Each number is 128 + 24 x the weight over its row's rms, rounded and kept within 0 to 255. Layers, rows and columns count from 0. Numbers have three digits each. The size before them is the row's rms in percent of the matrix's.

# layer 4 attention output (transposed), 256x256, rms 0.0964, rows 200-249, columns 128-191
102:130126072117146148092134165124155104168173135157128156097146133150132141137093152132098149137160112147168118132102161128173140112150127119096152134144081129160213098152116113144111134116109123
100:128104123100119136138113138081105113143158118093084160125116128113123100124139100116162156130110132169168182106138150164105145137097097168109157145150173127119168155138117123144118111076137112
094:130137117107144149140143141141110135128169092114154152117090114088140172089097130183115130153145091151127153151137127138150152139135093125142087113126122127133140112143137147130129110167128148
101:083164135099115114103098155092113110146130149135138159113095134160135104159096126112131128157118146142126150108149113170093122148120119127132155134161158095143167116134119116110118076089124129
093:097152172133127124105117140130130118152116097091137094146153101134109105097136127077126135130140154092121117105147119146108120099123159133135171117101146099127100099156141127114128084135136131
110:155136161126099103107101088184148132146159140166141114131091106121108135115110130125107122141132080144145134136124182097117125128121120096118088129120105136118103123116138101135088160118139103
103:134083117129154141093141079103114114152131126137114107120159148160140139141160158109117134128131081134177165093132110186142105147172150146175165129172133136173131108103136112095143138197162140
113:145165100148140107131122139098126129110098140166151142151110109101121141096107141140159107099141144117126124150103098109125115146146097065139107125094150129114118133132114107122099124136108126
107:124176120114146163104098143122140120172098127153157173112131106139133038150175190137112122096119154132131146124158112122126137123113096157119153086137155097122166145112125096109139114182104137
094:129118170111180116145133120131120144128087152145153102121106136154100125121133129102140136215129101102113162149125109099142113143117107129136162157136138085135111143108102108130108138123123122
099:090104103114152095111111075126125128156126135174097139101118095124118164136118125160159159158174127119107160154152102145108103100155152119129157108114116143121135138108118171150124103141136177
085:103115153115147129116079144105109133110081138107104109140140122147123123116151092123070154154162155139119114157102106104130124105118141139162159151127166082137109122147131130104102119103139135
104:109091139161159119105099132114121104169099112128132131127115129128139122138137149104221105155122106135161128142110083124135146124113156111082146135083090171164109145127134109113126145121178122
102:142126138112059119145107138124154117153095164140123116141170170138115140150144128133131107129090115116108136087145097123130142123085135141120134142140093082100116091153123144077130148130134135
100:118131144149137135127121177113087135146118116083102124130165143136112119149160120093247140128110109135134096127116123115081078109144117091179073124124153159096155136146139119128095101062130125
098:127130134148106146120140153177138136152162178127130159129141128096143134105119127135164131080133143154150152132121180149142135119103142123106145131108168138149134102144103126137098120092144110
101:129092126157133135118081161127162117128137169175157170143160134156154143086091086165131150176141120135138146175107119098131202138127129121121161117113104154137143106160116115162131118114156117
099:113091176133147152110117179121092108139135145132128135132137122138120144111118091144138101159153143151143113143145096113130122121122151125145157143123148102136121137111142121111121136143159116
103:078083120134161094106140105125094129160126125124134107101101123120085148129162104122171140154144127165151099131137122094090097130138156135145144124115120133160101131108152120137168129107120103
103:145151150136138134159118136137086110131105147091115123110104099122137084109116112065180112154120146115153138142163115163115090130152132093125146106157118102140143137094092123123163114113119112
102:130067136115121124105139122136122129133079114122102155156102118109113150110114114164133098152155107108128159159147114134097130155152128064156084140110141148113110131093121137190135139105146117
104:117161133094105144122129170114139156120148111080115188121101133122123067125134134119154158123114127109088184158098136151126126126150133157115139133151140129091170132134154141090123106110099144
109:141129168132150152188186178143133151105093148093160102143179164087089115095158118125121129145132154123099113128105130140153162106130130118134141153132139137122109135142161153080126114130123129
107:131183124135110126121111100104141144128066142121173108118106102127111157126110136138106143104100132130113082126122144142149118116147088154092173155115158152124133116150114154149105118132111084
101:112142163081108120137147132142158133149100150124138117135105166115147105108128109109105120090149152111078102089150131125164188123115110141138150147133132130116124093134135161148124124138108126
107:130125132175105073148138088127117134104131113115151107160120157146125155126117088099102141100093107144120083126143098105115129114083124109149104147104146119100099127142133143104139094128118141
101:139133139158114110119139140091140147113094112092093102133118144111170153092111145131148120111127141119174168105072081134160179129100135102140132159139152095138131104092114120101133119133111130
101:157122151169189159132125124123111148111132124157139116101124129145131176129135092132159114147123119129133120153075140133140100168090146111102152091163150181134133145111106134101122140119139143
102:168089122164121132143120128125133138088092118113098099146141119100136120121116116107086155104109104134132133154142153088122113117139118079117103157102109140114092108137093145158121139101165119
109:135080133075131148138162126123126126159115105104119121145161118105123158160122125197104135155137087143149092125128103104147148085114132169112159084147114126140167137099144153115153108129119133
114:152176162134071091133129146109151097118103173116123119160192146121163116124117173126097134116124125132158171099134108127133139111149127123139144137126123109151124120119119119124141145117109155
093:110140141169132104147141129138131125128153100097170072154161141137104139164111116091155169106081108121126102138141123119106107123077114177113143150143128115141127154135141142113182126104116115
094:118126122078127115121117093108133128126117071090143143105129158147133109106154117120143164146098110081111159146115108111103070111120131159159151122128129141108151144085100124097180122112103101
095:109130155123128124121122136131133109122112141132086109142200125160171076184166169090160118130096120147140097098113129131108093124099150125147146110188118143160158112128120093103161124131138110
094:151165141108136117117117155126120110173071115115100149164107105085139117150099095139162172160154121113119195153130118150142111123114103118135092176114125154121123120142115145125121086123162153
094:129088148126140146151117147125122129118093135104107080101109119146110162126112112141154083120142138162138130115118118095155124130134094121120171141121073095145135093156156135087087133163180139
094:110123163103139159136121117137119130136149132171159112124130164124105161119122088138136138175125103156092149172169131145116148132109111134117156152132113160150101129144124143125139142130144155
105:126206105135109103129148147148149109128091148146114126154145142137106130160121160135151103151118102100144106110110136091133117085131155108139113143103068159123068127151118127106142125116100142
100:183102129131121103132124126115100117126161140100137185163145146140163122158099170117116152100126145123139129116126164126145240154122127154102180145122098129136163161155123128177106100134103128
092:139128099159097139148133153125114168100084146133115117149141131098158125156167141097148113132142139171115071114105095152108101112108163066150122158117173141134122134118132141078114142081116152
111:198170141146151155122124120147110134107149120119098138145098105148181096177120138105166097161105170084145114077083163128109153142090158145114147106163092107147110133100142111114136129137124138
106:085126151125118099159119131128094125100109097116141116148151104116105148135093061142094113160125053158134116176106166144119094153101095149161077150114163130114118152149131125124131164099144146
098:090114152105153118124127141118144105165102131127134133123138093152111172158098094116169127124141128136128137137053122105156106108103124140121166112127139174143130150098117160139124116092124107
099:124110157088145118096128093137109158189164136169100096116112126147116137087143114150145124158174125119136103110146150112102162120145143133119123103129116120149133124080138121167125183127127125
090:133109167124179159129137129096128131145131105134138095143133123150116091159154131109139176130122151163117114159117095093079101152157141091141171139119150153130114153110123114122118119144144149
094:123105134110115128142117127131106120113134144121151121124114152135129140144142120079098115166153120128134115099106116069147089129143130158134126123110105046170091124104119124113104136133149129
101:106145097156126128127156092158123153116122102122178131137106092132103165115122110109171144103104110103148122116136128148134129153139122135094122116112132125155084122165117125172101136116127085
108:124135123169126113138107124123094142124114136132161115145154123114121120115129118114168117119134138103139127142090111109137113157123106115155077157124162122115124146126077132129094111125088130
097:147121155127131129119150143100127106115146122118100119163183120125133148126075120136128114077097097147146129162147113151126106130100090134134103153143163087145140130160136109144118130099130101
097:140112121138117136146108119154087143117149091139139118148161139121159169131141095109150135135120105159137135112150142125159131139096118104134037120129101132155132135136108118164098165130174166
# layer 4 attention value, 256x256, rms 0.0966, rows 201-250, columns 128-191
099:115104142102121061115136123094126110106116111167125140105123094134119131124127106097111126107112135119096150137085121124116132089139164126145133117149181161110121109134084165139129112160169132
094:134128128128100152152125134166138133135099083138141134116130168136111148127178134117136115129094172139145128118114139083106162171111101132154178147129146174146132153102130163088141098094112134
106:105089122111127086140140096073111088153134141104118156124117126083100108129153142103119151092116134087143121108122087090180136124149138146107106165100139187101090136151145128124108117149092161
092:145090147112152103136141143062152107106115108134149148125150155105105101134110153120107154140120136114102111133171128123146131112136058159079131140151107150131135136126098103144144163155106108
113:115110096132099171116117129130136168158111079138163130151141170127157138125125145133134133120178099150105128095121111132143120141123135138154096164140122106114135166152097132164146124085126091
106:128096109116097103120125127135148119164127128138109131122139147094148131138116138126140077134124190119114122103144108117140146133162108130080132081095085171132118144129089165093095168139120126
119:106148113154128172137128152131111107167142111085173172097127108139140132154114143111114149142141073117116125141109145153129135136084127146151125141168107120148119152135174134167119119084105172
107:117161128124143112155127134149146079116113124123136085141116111132143160129105116110172143155092144120109123119119137112148142126163085099134126177139125124149126161138199117113112116178137169
096:138092117098137114116135109138178153124117139140123144115151163123083107127114128113160173073143123084185102112113098148128083116143147153153126088088113096142117124140131110129109139158163120
104:135137178117115129148127166101124116118092140111179147135132078161146119147125115123125093155109133156115129111136108137116127112114093115104112140131108148137161152146161103126121121115157125
083:122121133099131110107141139080141137112116107127123155099153162113107108129136157099153148100170105106103129156137091138160093112154097117080156131110122166133123114083118128139141132158098129
106:132164135146123127093131138155153174133173172132137137142112135145113128073179165101101113081133121159129119117120117135122162110143125114143132130139149116142120144131156161125124106146110116
103:118123072130111131096138111141153141184158140138089112137112137128160112172118167132117141139161112122152102140187143119126147140122148140139127168092148143105143100099131115117080135124107119
103:118120137101116128104122108118138093109126116146111167116110155149151135105112122107107148146172106156114134120078111114132156096092142142147150113150116131106154101107103160073117131140122130
103:136154105127135155133128136104087084101105080137138144139150139092118114130138129092091084170122151136113146107146179127138164127147112094110126107140130140087116106139112123146133165120149113
102:135144124113068112088130116135095126117152093110138175134143120110116096138146182129118131056119108126102138109178143147147132079130115145148139109112125090130161121127115162107146168130138168
103:115181127150118143088125100082142155112153129101118135132144122107109132115213128130136147105129131144131120127162134120177121117116098107120147137114125135082144093077114155118125112103147129
101:144107175157095126143132105110131112125095093103104188150137128091134127121152148147113125137165139121106128104091079148176104131115116151131121119125125109127151134155112106122134143103167094
101:094127088114132115148135140119152106135121127120101116112107075132131161143122114124107141137137177103120132133067080126138139143156118154097123109143171135131114090156177124136131121139147135
106:131131134121093171117128156123103173110113165144157177138129122130156122155147105129159113105087163151093109127161127146130122155114110128130144138091090183099169139135144133081109131138129133
107:162123148135147108159137137099104122123119153156130146145118130113165135102143117099116159171157116140135128117125091106144147123093166130185120129127124134144118130074097156176129125121120128
115:143129160153138162125123121143122125123170114115104129123158171136107125109116119139118149124140132092166135145108123129132108150088139140116117084111119091137165100090109119181144131129180090
110:137132134120115159148124073123129122177161091100139164113134155146106126164100134116137126123121098117124147115135141111123124152142104110136119154169159144132125114134111113116125162139143152
100:134100099175118130169143127147139109113138094101110122118132128084107113157109138148104081171148128155162105148155138146116139144134161033116153124107113115156093103138169130099123111103094138
111:138102179109142099118131134101149168143141092143085077095127138109151135142134109139133113144144080102085115110116138136145135146113166136150122133119168128132126108129115077133126104126104114
106:135134100127186159112137116086151139170149138105084163114144104100112129140152167106129137091135106131110124116139144082128151095081140183127162119114161152136113072115093125149132093081117123
103:102146134115128136093133141144125111116129134103126134125145111099097126118105107137139122082163166141116151122108098141094142107143146141161117117120148093105148111095069140073154141132152126
104:156106125087138133105118163143101157132112112155140113121123140192115137153081132108109087138136135134094142127109132167099128129172151142135116110133092104117128129114122141121099165116124119
106:126138100132076127171124130120113120094147084130123136098132112147128121095113095146141145119112133142126124149095124133102102137105101108141147162095139182127171127135110141139141123131135124
113:103103097128161201129130130158129120167161139144138142129138121143125087145097129133131156141096125157150119145163161142133132127138125124135115119111103140102122090164113137174112078135122132
092:136116140118160079120120121107125135114103121141098104142130118143161100088109117133136123118147170148151126126131136144129115108146126123127124112165140097100138105136082120154127079161150111
097:130075101104093158150132152106119115142097131126137155154122137065210138166134096146137122129150107126132131114110117153143117144119139189128105121130121145123131158117099153139105123148191179
095:119141083131126127109123127123118057114121089112100145148111153079128114098100166104122126138161136134136110129090107137150128128135126136119110143091109135109103111163114161118104132114095127
097:148122132111147157112124123160169110124139119146160145068114137197093147110133150107107166100112100128120127141106111124118157140140161136155102113143128153151154118137137148145148150147123121
096:140139109124115116126135104105120171142146101145098112107122123140124119119137158133102147124119109148149115124150111136108148133108119127117150163101136149133113158064094136123143104134112099
099:077129175163107101109127126160140135111120131124110138142145117140099113138165118146116143094144105113170133131136120120111119097175153089138075139157114094122180153155153116135132139166152123
108:144106136075143156142132129170136087131129143147111100132132139120102112165103144111116170122134133128149121116190141147138143104176105134115129106115144080140154092148148101155127182120128090
100:141159131153144086100129142135148174129145136164146065148121114143148124115130116134121106122105086112098138151141188145143129134123095058124122117131129145088098158132140107108141128125090136
094:124135138109150119103129167140110100110143140086104148142133154109099101101140123081116142152126121118127113131116135105127132104168138171092136133117137121097164105136110125147103133115125136
112:138166095104128082092122127112169109150123144116123070137108143091094163099148129131139184098117140075106110168149130129141126128134094133097100117139156150131172113142128109157167106170087104
106:129127136125111166083122129135115165132114082179096116089132134127136123068137145138150163151127144128112126115126120123143120131120152149139138135155105122103127117097101085142159110113124109
102:102148117135114160162125105110115140087149125127157184124124107108114118107098141142123167101127103150137119137120106152130119132123104116111126115146122174105120148138132120103139067129134146
100:078114066159095175131125118122128127117126142078168161133149103127108117170153104175094109151175147163128141119125118149141100123103111065131137124152108101108154124158133147113152148087156126
095:109117161105109106107117128102112132100122112092130097134116150166111151121129114110124132109185114110117114149114093142140125107168148105191108094134106127134164128142125154109106135081130149
096:126133107117140124123136156100170165136143143137103110108140131105082117104149146144176132110142100111168109150132125148135082134102115127094130059097091126100106166097143097169148125135100087
101:150143167139145106127117112119125159169130157123156138122140137192154104133152123110119086125142136111138138122154119101099128116135095107132140132182113139170119137143152090123102176153165139
106:120138164132159161093117128077153129126135128125117140084136110144103151151086108116138131123165107116105134104120162152141119143118139102154108084163090122135141152125125096115137075120162142
098:095137111161136116117110117157131126109114092154075134132122099149130121113129156131108158167144123126096131118123136115141129120111113114128154171176110204100088064143155119114123119134102150
098:086115099131141145067130141146142148113137130156160140079118155139086126128149072103119096125123117129165127166106165160103146135111133141131131135139108118100123128136129113112124149132081125
103:123148137153148115115128150139096106104080125113110124149125082109118103134094137100134168121138136123102116122111109113082121108115104148145135144137116113102146134125091134136125156150127141